Weights of a small transformer language model.
Architecture: LayerNorm before each block, rotary positions, no biases in attention or MLP, tied embeddings, normalized queries and keys.
Training: a variant of SOAP for these matrices, 87M tokens.
Each number is 128 + 32 x the weight over the matrix's rms, rounded and kept within 0 to 255. Layers, rows and columns count from 0.

# layer 7 MLP up, 192x64, rms 0.585, rows 7-41, columns 0-63
[[128  82 138 158  83  96 186 104  96 102 144 141 180 134 128 104 149 106 105  95 155 162  97 110 105 131 178 159 164 142 193 112 153 106 148 117 127 150 112 149 107 111 119 121 151 151 116 123 206 143  90 111 159 134 117 135 101 139  99 130 136 109  90 161]
 [115 117 131 174 105 145 159 116 141 153 151 170 144 202  76  78  88 143 114 148  71 159  88 155 191 116 173 107 130  65 111 137 146 122  98 152 148 130 186  63  58 171 130 165 220  64 134  79 121  90 108 109  96 161  65 148 164 128 153 175 116  65 117 129]
 [156  90 160 115  89 121 118 129 142 128  93 112 163 140  75 137 132 153 135 118 119 162  87 198 121 164 152 131 173 120 129 169 135 143  81  63 130  91 139  94 128  88 121 158 130 115 136 166 164 113 212 123 102  85 200 113 114 132 165 159 124 144  98 120]
 [140 149  92 155 141 129 154 163 194 149 192 105 103  82 110  98 129 146 106 142 142 104 170 111 126 113 113 203 166  67 110 132 117  81 111 142 154 175 113 174 110  73 115 182  71 153 147 135 105 153  86  88 122  95 100 110 155 115 172 145 179  98 112  72]
 [ 98 128 125 133 138 111 141 188 111 118 125 154 126  78  88  70 133 135 140  72 161 145 107 132 106 124 112 131 102  88 129 150  86 108 114 171 156 154  83 164  88 182 153 100 222 147 133 132 122  97 171 126 167 149 153 105 166  86 199 129  84 159 131 136]
 [111 135 144 171 117  77 125 170 110  63 117 172  85  93 170 140 126 101  87  87  43 129 110 125 139 108 108  55  99 140 170 104 120 176 108 131 103 150  89 193 116 166 106 144  80 188 163 164 159 102 118 155 100 128 151 111 110 230 150 128  88 107 144 119]
 [118 145 142 109 172 117 121 120 113 140 158  98 129 112 161 152  70 114 134 173 134 146  97 104 106 107  72 153 135 130 125 121  74 177  79 124  67 117 153 186 163 118 132 244 116 114 174  90 119 117 167 158 164 129 111 134 101  70 103 156 105 122 108 184]
 [135 126 158  93 132 126 127 223 124 103 147 112 151  93 133  68 128 129 170  65 169  98 120 142 135  87 120 167 117 141 180 117 111 124 132 203 135 104 185 126  92 107 115 121 119 168 105 126  84 149 144 111 143 175 152 111 136 145 117  83 141 144 136  85]
 [132  73 100  91 169 137 114 157 120  51 120 120 117  99  61 136  75 149 135 133 174 160 148 171 138 189 165 149 118 118 111  95 129 135 157 113 119 175 144 122 148 121 121 117 131 130 130 158  77 150 123 195 143 155 144 188 162  87 125 101 101 143 195 121]
 [156 133 176 135 181 111 123 136 135 110 117 159 132 176  66  72  93 138 135  88 109  83  71 150 148 101 148 159  92 118 164 110 154 102 162 120  84 120 128 119 159 106 122 135 155 193 110 167 176 100 118  95  93  86 163 117 131 142 157 121  97 205 123  96]
 [ 75 149 143 144 152  97  84 154 103 116 131 113 116 159 120  86 166 175 161 126  96 125 160 122 143 153 165 146 151 121 115 144 113 179 125 142  44 125  86 180  84 125 127 158  49 194 120 144 162 161 153 136 141 104 123 154 103 117 113 122 116 156 103 114]
 [173 120 117 138 109 140 193 130  78 114 130 184  83 128 111 132 144 140 171 114 149  68 135 111 102 120 118  65 164 177  88  90 109 113 122 134  81 113 124 159 138  99  96 142  91  96 117 107 185 143 171 153 121 126 166 133 114 128 137 190 148 132 150  58]
 [153 124  94  84 116 136 154 127 125  77  81 178 125  93 198 112 122 144 162 108 113 123 142 152 137 144 163 180 196  55  98 141 150  44 133 129 112  93 118 119 139 158 148  72 130 135  63 136 177 108 182 184 159 125  80 146 131 104 147 123 102 172 123 156]
 [129 140 161 142 193  97 190 117 112  92 130  92 109 139 134 135  77 138 129 157 110 173  95 103 174 123 156 179  76 142 142 136 106 137 107 201 149 119 116 129 168 155 193  98 116 178 106 153 118 109  50 115 191 116 121 132  60 228  94 162  97 143 143 145]
 [131 179 183 115  67 166  89 109 117 113 225 126 160 161 140 197  69 131 153 206  81 148 105 158 115 133 123 190 141 123 157  77 129  91 111 116 160 132 183 134  89 121 154 140  94  93 108 153 147 140 159 149 133 170  86 124 106 145  60 122 130 146 142  91]
 [107 128 131 106 127 146  90 173 187 132 106  68 129 119 169 104 131 188 139 167 109 118 130 106 110 127 142 162  76 178 115 114 118 138 179  94 116 111 108 135 119 111  82 142 145 128 216  62 158 115 147 184 119 111 148  46 164  93 131 119 167 153 158 179]
 [115 168 125 134 148  82 163 195  90 203 129 156 157  95 178  69 165  37 151 107  56 127  88  97 104 116  91 186 107 118 124 169 115  92 174  93 131 121 102 193 129 147 114 131 153 138 134 104 100 150 111 138 142 173 149 170 133  61 119  79 189 163 121 184]
 [ 82 177 100 102 122 131 171 126  99 103 161  50 110 135  97 148 110 124 139 146  89  77 152  85 141 121 138 112 163 139  88  91 107 148 133 112 117 109 204 131 100  80 127 139 152  35 131 131 109 142 150 200  92 107 127 146 158 139 143 102 131 152 127 158]
 [192 130 157 151 141 170 121 172 117  52 202 132 122 155 132 125 130 181 105 141 161 143 160 164 138  79  66 150 111 128 117 169  58 102 123 105 124 176 132 148 103 135 126 175  40 150 114 113 160  87 171  79 122 113  82 122 186 127 155 120 103 170 104 179]
 [140 128 114 152 136  94 125 118 101  83  94 149 134 117  89 217 124 104 106 124 154  78 113 142 110  57 110 126 141  78 142 168 187 117 149 156 117 115 127  95 149  96 122 152 123 170 113 105 130 150 117 154 147 130 181  69 136 182  95 167  97 169  77  98]
 [102 113 160  91 133 126 125 109  58 126 141 199 113  98 153 149 136 173  77 124 106 137  78 105 122  95  87 138 183 160 149 146 158  81 111  97  87 125 162 157 124 190 117  60 165 143 181  98 149  99  95 139  92 106  68 127 165 179 181 136 132 106 129 122]
 [119  71 163 109 129 179 136  84  93 134 135 147 155  97  90 163 108 132  76 118 127 179 173  79 121  86 188 133  98 195 116 144 165 143 111 102  86 144 107 153 148 150 143 155 152 152 134 111  84 122  96 160  68 101  95 154 135 102 145 122 109  68 108 105]
 [145 100 117 100 100 127 109 165 129  79 103 138 166 110 133 126 106  93  93 147  86 120 178 115 129 124  87 112 143 122 170  89 111 134  95 166 126 174  92 171  61 129  76 212 125 144  69 187 148 113 133  60  82 117 139 151  86 161 154 161 135  84 119  50]
 [149 123 149 226  96 128 148 135 176 145 186 108 128 117  85 127 173 118 107 134 159  48 146 178 122 100 120 118 121 188 130 182  96 145 119 111 134   0 133 103 133 172  93 144 144 140  95 161  76 188 114 167 144 175  76  98  80 149 147  68 163 124  88 116]
 [154 144 109 137  69 147 148 112  88 136 127 132 105 116 117 134 128 170 152 109 141 153 116 143 146  64 114 156  86 157 132 164 105 163 111  93  87 138 151 121 134 171 118 111 138 141 163 190 110 113  90 164 107 133 142 139 126 115  47  81 111 169 146 189]
 [166  95 106 155 135 130  82 103 161 128  98 121 123 116  80 179 116 117 160 109 182  98 183 103 132 100 178 131 139 102 144  96 192 160  89 156 130 157 168 136 159 149 143 129  54  89 114  99 133  47 150  88 118 148  89 101 174 120 133 157  42 163 189 152]
 [102 173 110 104  89 141 107 152 147  96 130 123 117 123  59 169 130 117 134 126  88 126  68 126 159  81 153  62  80 121 199 151 149  85  96 118 116 136 129  89 147 149 144 155 154 147 113  47 106 103 103 128 145 174 147 170 164 153 165 130 109 138 114 107]
 [106 154 163 196 118  63 148 174 161 116 165 123 125 108  75 121 162  91 109  54 171 146 114 158 190 115  89  92 159 119 142 198  86 136  90 178 101 134  93 154 117  66  98 118 107 117 117 128 146 142  82  98  98 130 122 141  77 183 115 150 119 166  53 157]
 [121  98 125 139 128 107  85 128 171 145 166 190 106 132 133 129 130 130 111  91 190 166 124  78 142 166 145  80 141 130 156 152 156 110 127  83 155 103 109 189 112 130  75 157 171  82 139 132 131 184 127 110 124  96 113 139 147 123  74 123 152 157  76 162]
 [106 158 183 126  52 181 138  75 147 150 157 124 106 161  88 165 117  98 186  68 105 150 149 166 113 113 154 115 115 130 124 146 110 122 161 166 138  88 129 105 125 149 142 142 120 133  97 164 159 153  40 108 126 168 128 122  95 175  98 136 167 127 139 137]
 [104 126 115 167  68 134 134 129 176 152 114 191 137 130  72 109 143 109 139 104 138  80 149 132 119 140  88 171 142 140 145 146 156 108 158 107 142 124  95  93 136 124 174 124 158  83 191 136 155 181 124 142 123 186 104 100 164 122 125 124 124 127  78 112]
 [116 168 163 155 111 123 129 141 133 158 171  96  97 102 157  99 158  99  92 120 168 155 146 117 141 114 138 150  81 167 140 160 166 141 189 125  92 129 108 127  70 166 116 140 125  91 131 184 148 108  87 112 143 130  32 116 153 156  90 118 132  73 114 175]
 [141 135 105 155 138 108 121  97 132 109 121 142 128 117 184  92 139 140  80 107 191 106 124  85 107 139  83 143 160 141  99 150 206 131  89 141 101 141 166  53 114 135 152 132  91 129 121 189 135 145 104  93 108  86 178 123 117 155 139  85 154 186  99 130]
 [190 158 118  90 170 129 121 119 144 147 124 160 100 104 137 131 138 105 153 171 134 127 129 177 155 138 141 126 128 174 151 172 149  73 122 120 143  92 123  98 116 156 160  93 161 102 174 105 122 118 131 149  84 107  93  94  73 147  89  89  79 158 119 136]
 [103 108 137 133 119 181 111 158 196 162  83 109 164  89 126 125 146  91 165  84  63 130  72 172 141 175  60 155 158  84  91 103 133 136 146 137 195 129 168  55 107 138 136 105 171 156 159 118 157 144  91 137 115 124 127 133 142 119 134 131 130 121 156 140]]
# layer 7 MLP down (transposed), 192x64, rms 0.569, rows 7-41, columns 0-63
[[181 171 100 154 144 152 138 138 190 117 127 103  92 117 146 136 109 105 124 163 120 140  98 149 120 104 127 104  51 132  96 111  96 159 107 129 118 156 134 114 116 135  90 145 208 147  92 128 136 138 153  81  98  95 106 131  91  88 177 136  87  93  84 114]
 [124 104 126  91 190  99  93 200  72 111 133 152 166 104  89 195  67 136 159 133  77 108 116 122 123 176 125 141 132 106 126 116 143  77 129 172  93 121 194 112 125 111 156 143 121  90 198 167 157 137 155  80 159 133  53 200 146 134 143 129 168 123 140 138]
 [108 122  75 116 109 100 139 174 128 112 194 142 158 151 146 214  89 134 134 197 125 134  51 133 105 136 136 182 109 155 149 166 111 140 137  78 124 162  95  80 107 110 163 110 142  83 106  89 164  97 123 135 164 151 133 112 105  97 135 135 172 194 172 113]
 [104  75 128  92 124 145  88 120 164 125 106  77 140 160 162 141  95 135  99 125 136 129 117 135  58 158 137 161 175 102 120  98 135  95  82 145 104 160 132 106  90 145 135 112 180  57 128 151 196 122 148  88 128 118  87 100  89  82 163  98 156 112 153  43]
 [117 133 129 171  97 122 153 179 122 118 185 153  98  94  95 164 118 152 119  85 135 112  94 164 166 143  95 164 120  26 112  68 146 122 136 136 141  95 124 126 124  49 126  90 147 139  98 144 119 169 100  72 129 122 171 187 167  95 215 127 139 106 108 170]
 [106 176  73 131  54 188 160  81  83 150 121 107 152 124 118 143 142 173 202 139 166 108 149  94 127  99  82 114 113 113 147 124 126  85 111 114 118 107 172 160 143 198  82 115 128  88 157 145 107 199 168  84  75 113 154 163 112  82 155  95 150 102 127  96]
 [101 126  98  79 110 151 127 112 178 155 160 163 118 140 168 132 130 131 112 115  64 144 114 210  67 209 111 114 175 179 159 167 118 127 134 140 153 170 116 150 164 156 111 116 144 123  77 149 152 167 127 163 151 138 180  67 110 174 163 176 146 128 111 131]
 [ 99 171  87 101 154 126 142 104  85  94 162 139  89  93 136 100 100 125  48 151 143 135 129 125 168 109 155 131 163 103  97 165 113 132 116  82 123 156 127 145 121  91 174  91 144 139 116  87 170 145 143 144 150  60 106 175 146 140 178 132 176  95 171 158]
 [194 116 106 144 176 158 165 193 126 201 176  89 109  90 115  94 104 124 157 149 160 112 110 125 163 161 102 131  82 100 131 121 166 128 118 140  54 124 111 126 145 165 101 197 138  92 149 116 161 114 158 161 134 170 146 107 135  84  90 100 116 141 113  87]
 [125  80 147 126 117 137 126 201 108 103 137 134 166 157 142 136 107 110  95 175 106 137 147 103 120 148  37 130 126 165 154 112 116 150 135  70 119  78 141 123 142 110 133 149 133 107 105 135 141 120 204  90 106 112  78  99 136 149 128  65 160  65 169  76]
 [ 99 139 102 158 107 171  81 155 124  87 189 174 120 170 115 133 101 156 122 119 131  76 119 148 149 115 107 113 106 158 147  95 163 119 172 164 149 124 119 180 112 147 159 103 132 137  73 108 139 129  92 124 116 171 135 125 141  76 140 133 176 132 110 111]
 [ 62 145 135 106 158  98 165  74 136 103 137  99 106  93 119 198  87 125 187 146 114 139 132 109  94 117 161 154 123 129 170 120 126  85 115 130  96 125 108 148 112 124 114  97 111 119 153 146 114  93  51 133  86 132 140 147 116 152  32  51 133 100  99 140]
 [125 120 139 123  93 171 127 169  99 162 152 145 165  95  47  86  97 176 146 154 167 149 207  90 142 146  64 135 140 122  71 125 132 136 143 119  99 131  92 135  80  78  92 127 132 145 122 144 140 111 103  96 192 134 174 118 115 108 114  98 125 106 214 169]
 [ 85 140 137 101 139 131 141 142 139 112 146 123 105 106 120 137  72 115 150 159 161 148  30 127 172 120 164 182 141 134  96 121 149  84 120 171  87 145 110 117 150 149 137 169 169 115 161 161  97 176 185 133 122  96 102 119  71  79  83 170 127 138 215 170]
 [128 170  82 125 116  58 124 206 158 135 154 143 169 139 120  71 105 153 108  83 104 161 109 117  86  80 118 162 106 126 119  51 116 128 113 166  95 130  61 133 140 171 197 149 128 134 131 112  91 115 102  50 113 101 148 194 136 108 102 135  91 102 125 144]
 [105 180  65 151 125 122 116 133 129  89 142 148 149  64 154 118 106 133 141 122 182 155  80 167  92 115 192  97 131 171  83 146 167 139 199 136 132 110 153  92 157 178 138 149 189 119 144 184 136 149 133 119 126  99 134  78 122 109 180 127 161 160 128 118]
 [110 192 161 121 115 149 218  69 118 131 113 140 173 141  84 116 129 141 142 134  73 182 121 102 119  94 146 117  77 113 121 156 141 119 134 154 121  76 181 133 144 104  80 102 148 124 135 182  88 158 105  47 132 126 115 187 136 153 134 202  92 135 162 106]
 [154 161  98 151 126  92 131  93  71 124 153 151 132 124 116  80  79 142 174  82 160  59 160 112 126  93  98 147 101  96 122 165 167 139 112 130 131 117 111 142  84 107 181 156 104  65 151 169 115 145 135 158 146 127 130  90 176 191 152 133 148 154 151 134]
 [173  82 187 124 153 182  63 179 141 172 121 142 139 122 175  54  94 133 100 138 107 168 102  99 180 112 152 145 154 120  93 122 147 132 148 169  91 132 116 185  74 129 100 120 150 141 113  90 108 167 149 102 156 145 212 163  93 135 131 130 134 159 131 111]
 [154 121  90 102 109 180 183 143 151 126 115  87 155 131 118  71 142 127 107  74  69 140 127  98 133 139 159 115 119 146  85  65  99 201 102 183 160 136 130 164 124 147 115 139 141  80 103 105 129 151 105 156 132 139 114  79  95 138 160 142 106 183 122 170]
 [144 174 157  86  60 157 109 123 156 181 127 107  91  92 128 139  86 144 139  86 131 119 106 112 161  94 146 191 106  97 124 144 116 164  58 130 154 182 131 165  88  94 115 148 114 114 123 132 111 130 126 126 159 156 106 135  96 154  66 229 124 192 113  87]
 [135 139 186 122  73 118 179 118  88 139 130 146 141 130 129 175 146 168 105 123 139 155 144 107 128 116 109 131 136 162 113 161  98 117 177 146 103 140 123 130 191 174 115  55 123  64  73  90 115 142 107 104 122 136  84 139 123  80 115 171  87 142  95 137]
 [123 200 145 127 141 151 103 158 111  72  89 135 187 121  85  79  87 101 156 143 138  86 143 130 119 136 117 123  96  79  77 109 120 167 100 130 107 105 169 166  69 180 199 119  84 151 117  83 152 145 165 117 115 146 135  93 127 144 109 107 109 163 115 162]
 [154 131 142 157 122 190 140  95 130  85  68 155 168 141 105  71 184 161  71 148 155 146 113  73  84  91 180 100  74 126  77 139 161 106 133 134 149 167 130  66 149  51 179 122  85 125 129 222 168  72 108 157 189 132 106 166 118 102 158 132 148 170 152 127]
 [130  76 130 144 157 120 132 103 134 122 125 101 146 144 110 144 168 124  90  65  96 156 128 181 127 113 137 132  82 179 154  95  99 109 127 144 162 145 148 104 170 129 157 146 189 101 146  81 123 122 108 157  71 119 118  91 176  94 126 164 156 125  82 147]
 [212 113 148 170 112 134 180 123 126  86 169 135 109 169 114 199 167 166  93 162  80 142 128  70 161 188  75 155 165 144 164 135 139 117 136  73 101 178 128 133 170 166 130 170 123 118 102 141 142 102  96 150 102 108 117 123 144 102 106 133 106 133 146 155]
 [146  31 194 138 132 149 122 152  94 168 100 123 118 169 133 124  80 130 170 102 121 148 143 150 119  82 126  83 135 166 113  88 136 194 103  84 133 120 112  68 148 195  75 138 109 151 170 114 153  99 185 161 118 131 132 111 110 121 105  83 139 149 150  78]
 [ 46  71  98 178  63 140 144 112 118 144  88  70 141  99  92 154 147 129 148 166 129 132 129 108 168 140 172 135  84 159 140 119  64  60 159 112 170 114 115 171 123 137  85 120 139 133 191 150 154 150 140 163  97 125 140 128 111 162 108 137 179 104  48  77]
 [144 121  94 113 161  74 104 130 112  84 114 164 118 125 138 113 103 173 156 170 153 116  87 125  96 129 107 132  94  92  99 185 115 127  82 129 193 157  92 174 116 139 154 179 137  67 153 142 127 123 137  86 108 192 131 179 128 151 108 126 119 107 117 141]
 [134 138 157 104 145 152 183 175  99 177  82 125 127 181 124  95 136  74  85 169 112 121  87 132 171 111 118 161 152 135 156 146 159 103  97 167  25 100 161  91 134 149 158 101 136 121 155 116 154 127 186 139 135 106 163 103 103 102 155 181  75 144  90 161]
 [ 54 144 161 132  83 139 126 156 115 139 147 160 101 218 139 128 126 127 106  93 103 130 173 136 153 113  88 124 157 107 156 193 125 163 103 127  69 133  76 134 134 156 103 143 148 117 159 147 164  93 164 103 111 145  76 171 122 136 121 165 147 131 154 130]
 [162 150 139 144 136 130 130 161 138  48 142 107 122 158 147 101 108  72 107 110 112 108 134 141 136 137 169 118 132 109 140 139 100 210 124 135  96 142 142 186 107 112  84 155 111  92 131  81 122 132 106 114 144 232 126 126 101 188 130  68 148 191 142 160]
 [170 111 126 103  89  98 196 156 147 102 127 131  78 121 114 163 156 128 155  87 127 148 121 127 151  93 105 136 125 141 151 143  82 125 117 159 135 135 136 135 160 104 138 138  74 105 115 150 145 170 164  86 161 190  85 178 170  36  89 142 179 156 174  97]
 [133 115 126 137 152 138 150  92 167 154 119  94  88 103 130 116 132 115  71 113 133 119 162 174 144 148 110 142 117 179 132  75  80 140 177 187 172 192 121 150 191 146 127 145 110  92  87 131 135 159  99 109 127 153 127 160 175 139 159  92 149 134 107  80]
 [101 121 111  94 112 128 113 171  48 140 112 131 127  99 170 163 137 138  81 108 122  99  94 155  56 177 164 103 131  83  64 127 131 132 138 104 132 100 131 115 185 145 181  88 126 126  98 163  80 135 113 111 131 141 174 198  85 180 180 138 145 170  72 113]]
# layer 7 MLP gate, 192x64, rms 0.549, rows 8-42, columns 0-63
[[ 90 120 132  87 129 177  90 109 157 140 150 152 141 118 105  76 129 117 111 116  97 120  86 133 137 143 186  75 141 162 103 204 133  95  93 102  74 146 239 102  85 145 156 151 171 167 128  94 119 108 123 113 140 145 111 120 123 154 152 140 151  76 145 146]
 [ 87 137  91 106 142 110  72 122 135  83 106 145 203  79 106 120 112 137 210 123 160 156 137 109 125 116 109 147 112 187 135 157 125 135 107 125 115 148 171 124 143 140  73 136 116  85 110 131 169 182 140 197 153 113 135 135 166 116 163  72  97 152 130 151]
 [144 141 141 118 133  96 123 113 117 152 125 174 144 141  99  99  92  85 171  66 140  64 166  58 123 128 101 114 121 122 134 120 143  85 102  69 154 168 109 171 171 104 156 202 113 163 125 163 136 131 170 117 137 125 129 122 142 157  91 185 121 166  59 181]
 [ 96 150 147 108 116 120 141 154 120 121 208 146 106 100  89 124 150 115  92  56 127 123 160 152 133 155 199  94 113  51 126 162 114  92 136  89 104 111 113 165 119 170 106  92 150 167  92 148  55 144 154 165 172 187 186  96 179  76 149 138 122 149 126 155]
 [115 134 141 130 136 122  89 115 109 162 161 146 182  94 145 149 135 118 113 162 138  60 191 153   6 119  59 129 146  84 139  82 148 120 105 147 174 153  93 136 116 120 157 102 116  91 166 136 120 161 101 116  73 149  89 116 194 173 133 115 143 175 172  95]
 [ 92  77  76 163 113 160  64 155 177 133 120 145 112  98 118 132 155 116 142 115 110 119 138 184 117 127 151 151 136 127 150 148 114 121 158 106 166 137  96  83  89 189 160  44 101 133 115 167 129 141 145 138  79 132 134 116 175  94 186  99  78 132 177  99]
 [142 139 147 101 156 119 173 126  71 154 107 122 158  77 129 140  92 118  98 153 171 119 144 144 124  85 193 137 137 110 177  88 113 131 134 130 123 106  69 149 127  89 197 173 146  97 108 152 188  67 129 178 112 112 156 132 149  74 123 118 147 157  72 166]
 [ 95 101  89 121 145 130 124  78 137  95  69 115 117 154 157  89 111 123 140 179 101 137 150 163  78 150 100 114 147  91  69 106  71 138 150  93 143 118 116  90 125 143 167 103 138 137 127 172 166 145  24 103 106 155 152 162 137 123 157 120 141 191 153 142]
 [100 157  56 113 153  62 170 108 133  84 125 149  62 119 118 121 148 122 127 168 126 155 108 152 107 102 109 171 119 117 169 132 119 172 172 170 110  65 152  98  95 109 118 116 175 132 108 157 151  98 134  84  57 146 134 144 159 176  93 139 119  88  92 129]
 [119 117 114 121  82 110  96 123 135 137 156 155 165 181 126  99 184 116 209 136  95 115 165 103 150 161 184 131 187 107 132 159 109 172 145 116  77 164  58 144 122 102 107 149  38 172 119 137 137 102 149 117 119 139 160 152 139  68 127 111  71 153 116 139]
 [ 76 119 173 160 114 132 152 195 130  65 155 149 138  85  99 124  56 181 111 130 154 147 168 132 109  85 135 171 152  72 144 121 149 129 151 135 179 117 140 136  97 139 114  72 176  83 116 150 141 185 130 130 118 147 140 104  69  83 114  87 104 180 133 167]
 [ 89  80 110 145 118 174 151 127 120 135 114 121 150  47 125 104 151  59 169 155 120 183 141 154 185 128  96 133 167 100 118 117  79 124 123 131 154 114 169 140 123 121 117 108 120 139 116 162 152 114  96 145  49 142 163 108 149  86 171 120  99 128 172  94]
 [117 126 167  99 189  56 136  89 142 106 182  86  93 122 141 169 137  35 110 169 146 152  67 154 132 165 110 138 111 130 179 176 125 101 120 160 110 119 124 135 120 164 163 181 119 113 124 159 115 170 100 142 152 157 137 114 114 179 105 147 114 169 168 166]
 [130  81  91 141 123 189 157 146 125 145 152 199 129 162  81 125 196  62 171  91 113  87  81 159  88 128 106  66 122  77 140 117 132  68 115 142 131 161 162 151  76 173 125 118 159 118 156 107 169 145 114  99 108 128 160 102 113 128 183 150 130 130 139 137]
 [135 116 157 131 122 102 185 128 137 152 112  83 148 111 151 123 152 203 142 118  89 142 108 105  97 125 145  99 148 133 157 201  90  79 127  74  77  88 130  60 125 130 143  92 156 109  83 112 133 166 172 177 120 139 138 165 165 116 123  92 147 118 189 129]
 [117 143 123  93 162  72  97  30  91 169 128 134 130 137 107 152 117  72 139 147 179 130 154  92 142  86 136 159 109  92 132 169 172 114 144 145 144 128 182 127 145 133 138 111  93 162 102 193 105 142 122  73 150  66  88  32 114 169 114 126 102 105 117 164]
 [145 128 126 135 169 150 108  92 128 174 121 139 169 107 171 131 183 102 149 121 139 186 105 143 130 140 131 109  79 192 136  89 110  82 150 119 101 149  98 102 152 214 123 127  98 201 156 124 156  45 143  89 149 138 141 139  92 142  83 151  93 115 137  89]
 [ 70 114 123 140 150 150 111 115  58 122 192 181 122 127  65 101 130 139 161 118 136  98 166 167  70  99 142 110  95 138 134 108 151 159 160 174 105 106  59 121 153 127 165 161 129 116 164  97 109 128 171 175 174 124 111 105 163 171 100 150 117 119 174  97]
 [170 149 158 160  90 129 129  99 106 173 206 151 109  97 148 113 158 104 154 127  81 143 140 114 148  72 128  94 101 141  95 123 139 159 184 127 135  93 117 136 161 136 180  94 139  70 133  90 205 161 119 128  96 134  84 174 160 159 111 122 137 104 124 113]
 [111 114 108 110 154  82 134  97 135 113 152 142  91 137 110 134 123  73 119  32  98 104 172 103 123 180 173 107 191 111 165 107 100  85 140 111 185 133 153 118 168 151 130 150 127 157 212 121 169 152  96 111 115 195  93 140 150  83 128 163 145 119 149 108]
 [139 106  98  83  99 118 176 111 165 189 148 102 173 159  75 182 149 101  92 155 125 119 168 141 127 127 160 122  86 143 202 145 133 107 153  88  79 128 131  97 101 110 138 115 156 135 176 130  75  94 159  90 127 181 112 109 140 132  98 139 132  62 135 106]
 [103  61 119 127 150 165  87  88 174 105 147 112 163  57  96 132 137 109 158  64  68  91 146 174 124 130 119 138  82 126 160 188 132 160 127 188  87 130 158 131  92 118 120 137  98 142 133 160  73 143 151 125 121 101 148 127 134  70 168 104 126 127 177 120]
 [ 78  51 147 113 139 135 155  90  95  61 140 151  81  69 124 168 119 162 162 103  65 154 159 166 122 103 139 119 153 111 134 158 151 158 172 140  97 192 161 104  55 162 121 156 185 125 160 170 155 144 109 104  78 158 132 136 133  54 161 126  91  78 178  85]
 [140 157  92 151 130 145 155 109 190 118 159  85 124 132 122 165 126  76 109 132 126 107 189 103  92 102  92  95 120 118 170 145 135 117 148 126  71  71  83 132 139 153 126 112 131 117 198 133 137  41 179 129 149 169 125 142 103 148 147 139  81  59 144 143]
 [ 91 123 173  78 110 154 121  95 108  59 140  77  90 142 129 145 156 130 126 136 146 103 174 146  87  82 121  93 146 180 173 159  92  89 157 120  93  84  85 108 110 193 151 133  63 125 148 122 124 153 185 112 116 111 121  75 155 170 117 180 130 154 125 102]
 [ 73  96 158 147 166 183 162  70 133  89 144 122 109  82 114 130 174 207 120 190 127 117 105 117  93 110 159  56 142 112 137 126 113 143 130  64 131 168 136 117 174  79 129 147 127 168 111 102  80 110  63 107 119 162 129 125 190 134 148 160 121 157 110  94]
 [128  91 142 108 131 130 146 147 132  81 178 120 116  74 153 151 109  96 139 163  86 126 103  48 102 151 112 127 145 123 125  96 194 105 120 123 164 114 115 131  93 150 186 191 139 189  99 103 119 125 160 124 158 124 204 113 208  78 110 126  89 170 146 162]
 [119 123 125 188 161 114 137 143 157  99 111 166  66  98 132 131 128 131 135 101 104 165 129 105  62 147 116 144 147 132 190 160  98 134 107 101  35 108 179 105 107 130 127 104 145 152 177 160 139 177 106 114 124 180 141 163 176  98 189 130 168 137 117 123]
 [ 99 156 126 117 103 143  89  95 156 166 187 138 193  96 142 128 178 107 168 180 124 100 119 123 125  64 142 144 135 147  82 113  57 179 124 141 150 158 167 153 120 147  91 102 121 111 157 137 121 125 108 119  86 154 107 106 194 137 120 131 156 135 149  74]
 [138 103 114  70 142 115 147  93 129 152  97 159 115  65 140 118 154 185 141 150 136 106 123 167 112 163 169 159 140 218 105 141 131  91 137 148 158  84 112  67 148 105 115  38 177 159  95 129 202 127 129 145 134 118 127 101  94 100 144 116 168 115 140 119]
 [116 139 147 133 110 117  89  37 182 128 135 173 139 137  84  72 138 204 145 171  73 115  97 137 140 140 137 134 116  69 100 143 138 115 134 153 160 124  87 133 116 142 135 107 129 135 142 153 131  93  67 141 125 125 163 170 103 175 128 196 178  88  99 108]
 [183 148  74 130  22 148 110 111  73 156 176 159 164 104 144 149 162 165 121 109  86 145 120 102  88 128  57 130  80 155 150 161 105 148 104 117 129  78 175 111 104 120 126 144  70  85 152 105 193 144 128 133  91 113 153 124 143 117 151 146 140 138 111 105]
 [153 141  80  92 114 143 101 117 172 143 154 130 191 101 136 125 134 182 171 150 131 131 116  97 141 187 153 131 111 108 178 177 151 137 134 123 153  84  62 127 108 102 125 127 174 156 116 100 151 144 107 167 118 165 146 126 104 103  90  96 104 151 164 148]
 [139 119 113 157 126 138  69 137 130 144 122 130 139  99 129  97 104 139 162 134  92 126 122 139 152 140  52 109  70 131 156 134 117  90  99 112 147 112 142 112  77  63 135 133 120 139 139  79 150 128 149 194 113 197 154  87 148 140 119 183 101  96 149 213]
 [ 64 151 192 175 124 184 168  70 140  36 124 124 131  89  89  87 103 165  94 152 109 111 144 123 133  84 105 127 188 105 161 135 149 118 117  91 146  95 137 143 102 124 109 127 125 121 147 164 113 151  97  90  78 100 123  90 147 121 149 154 185 104 133 137]]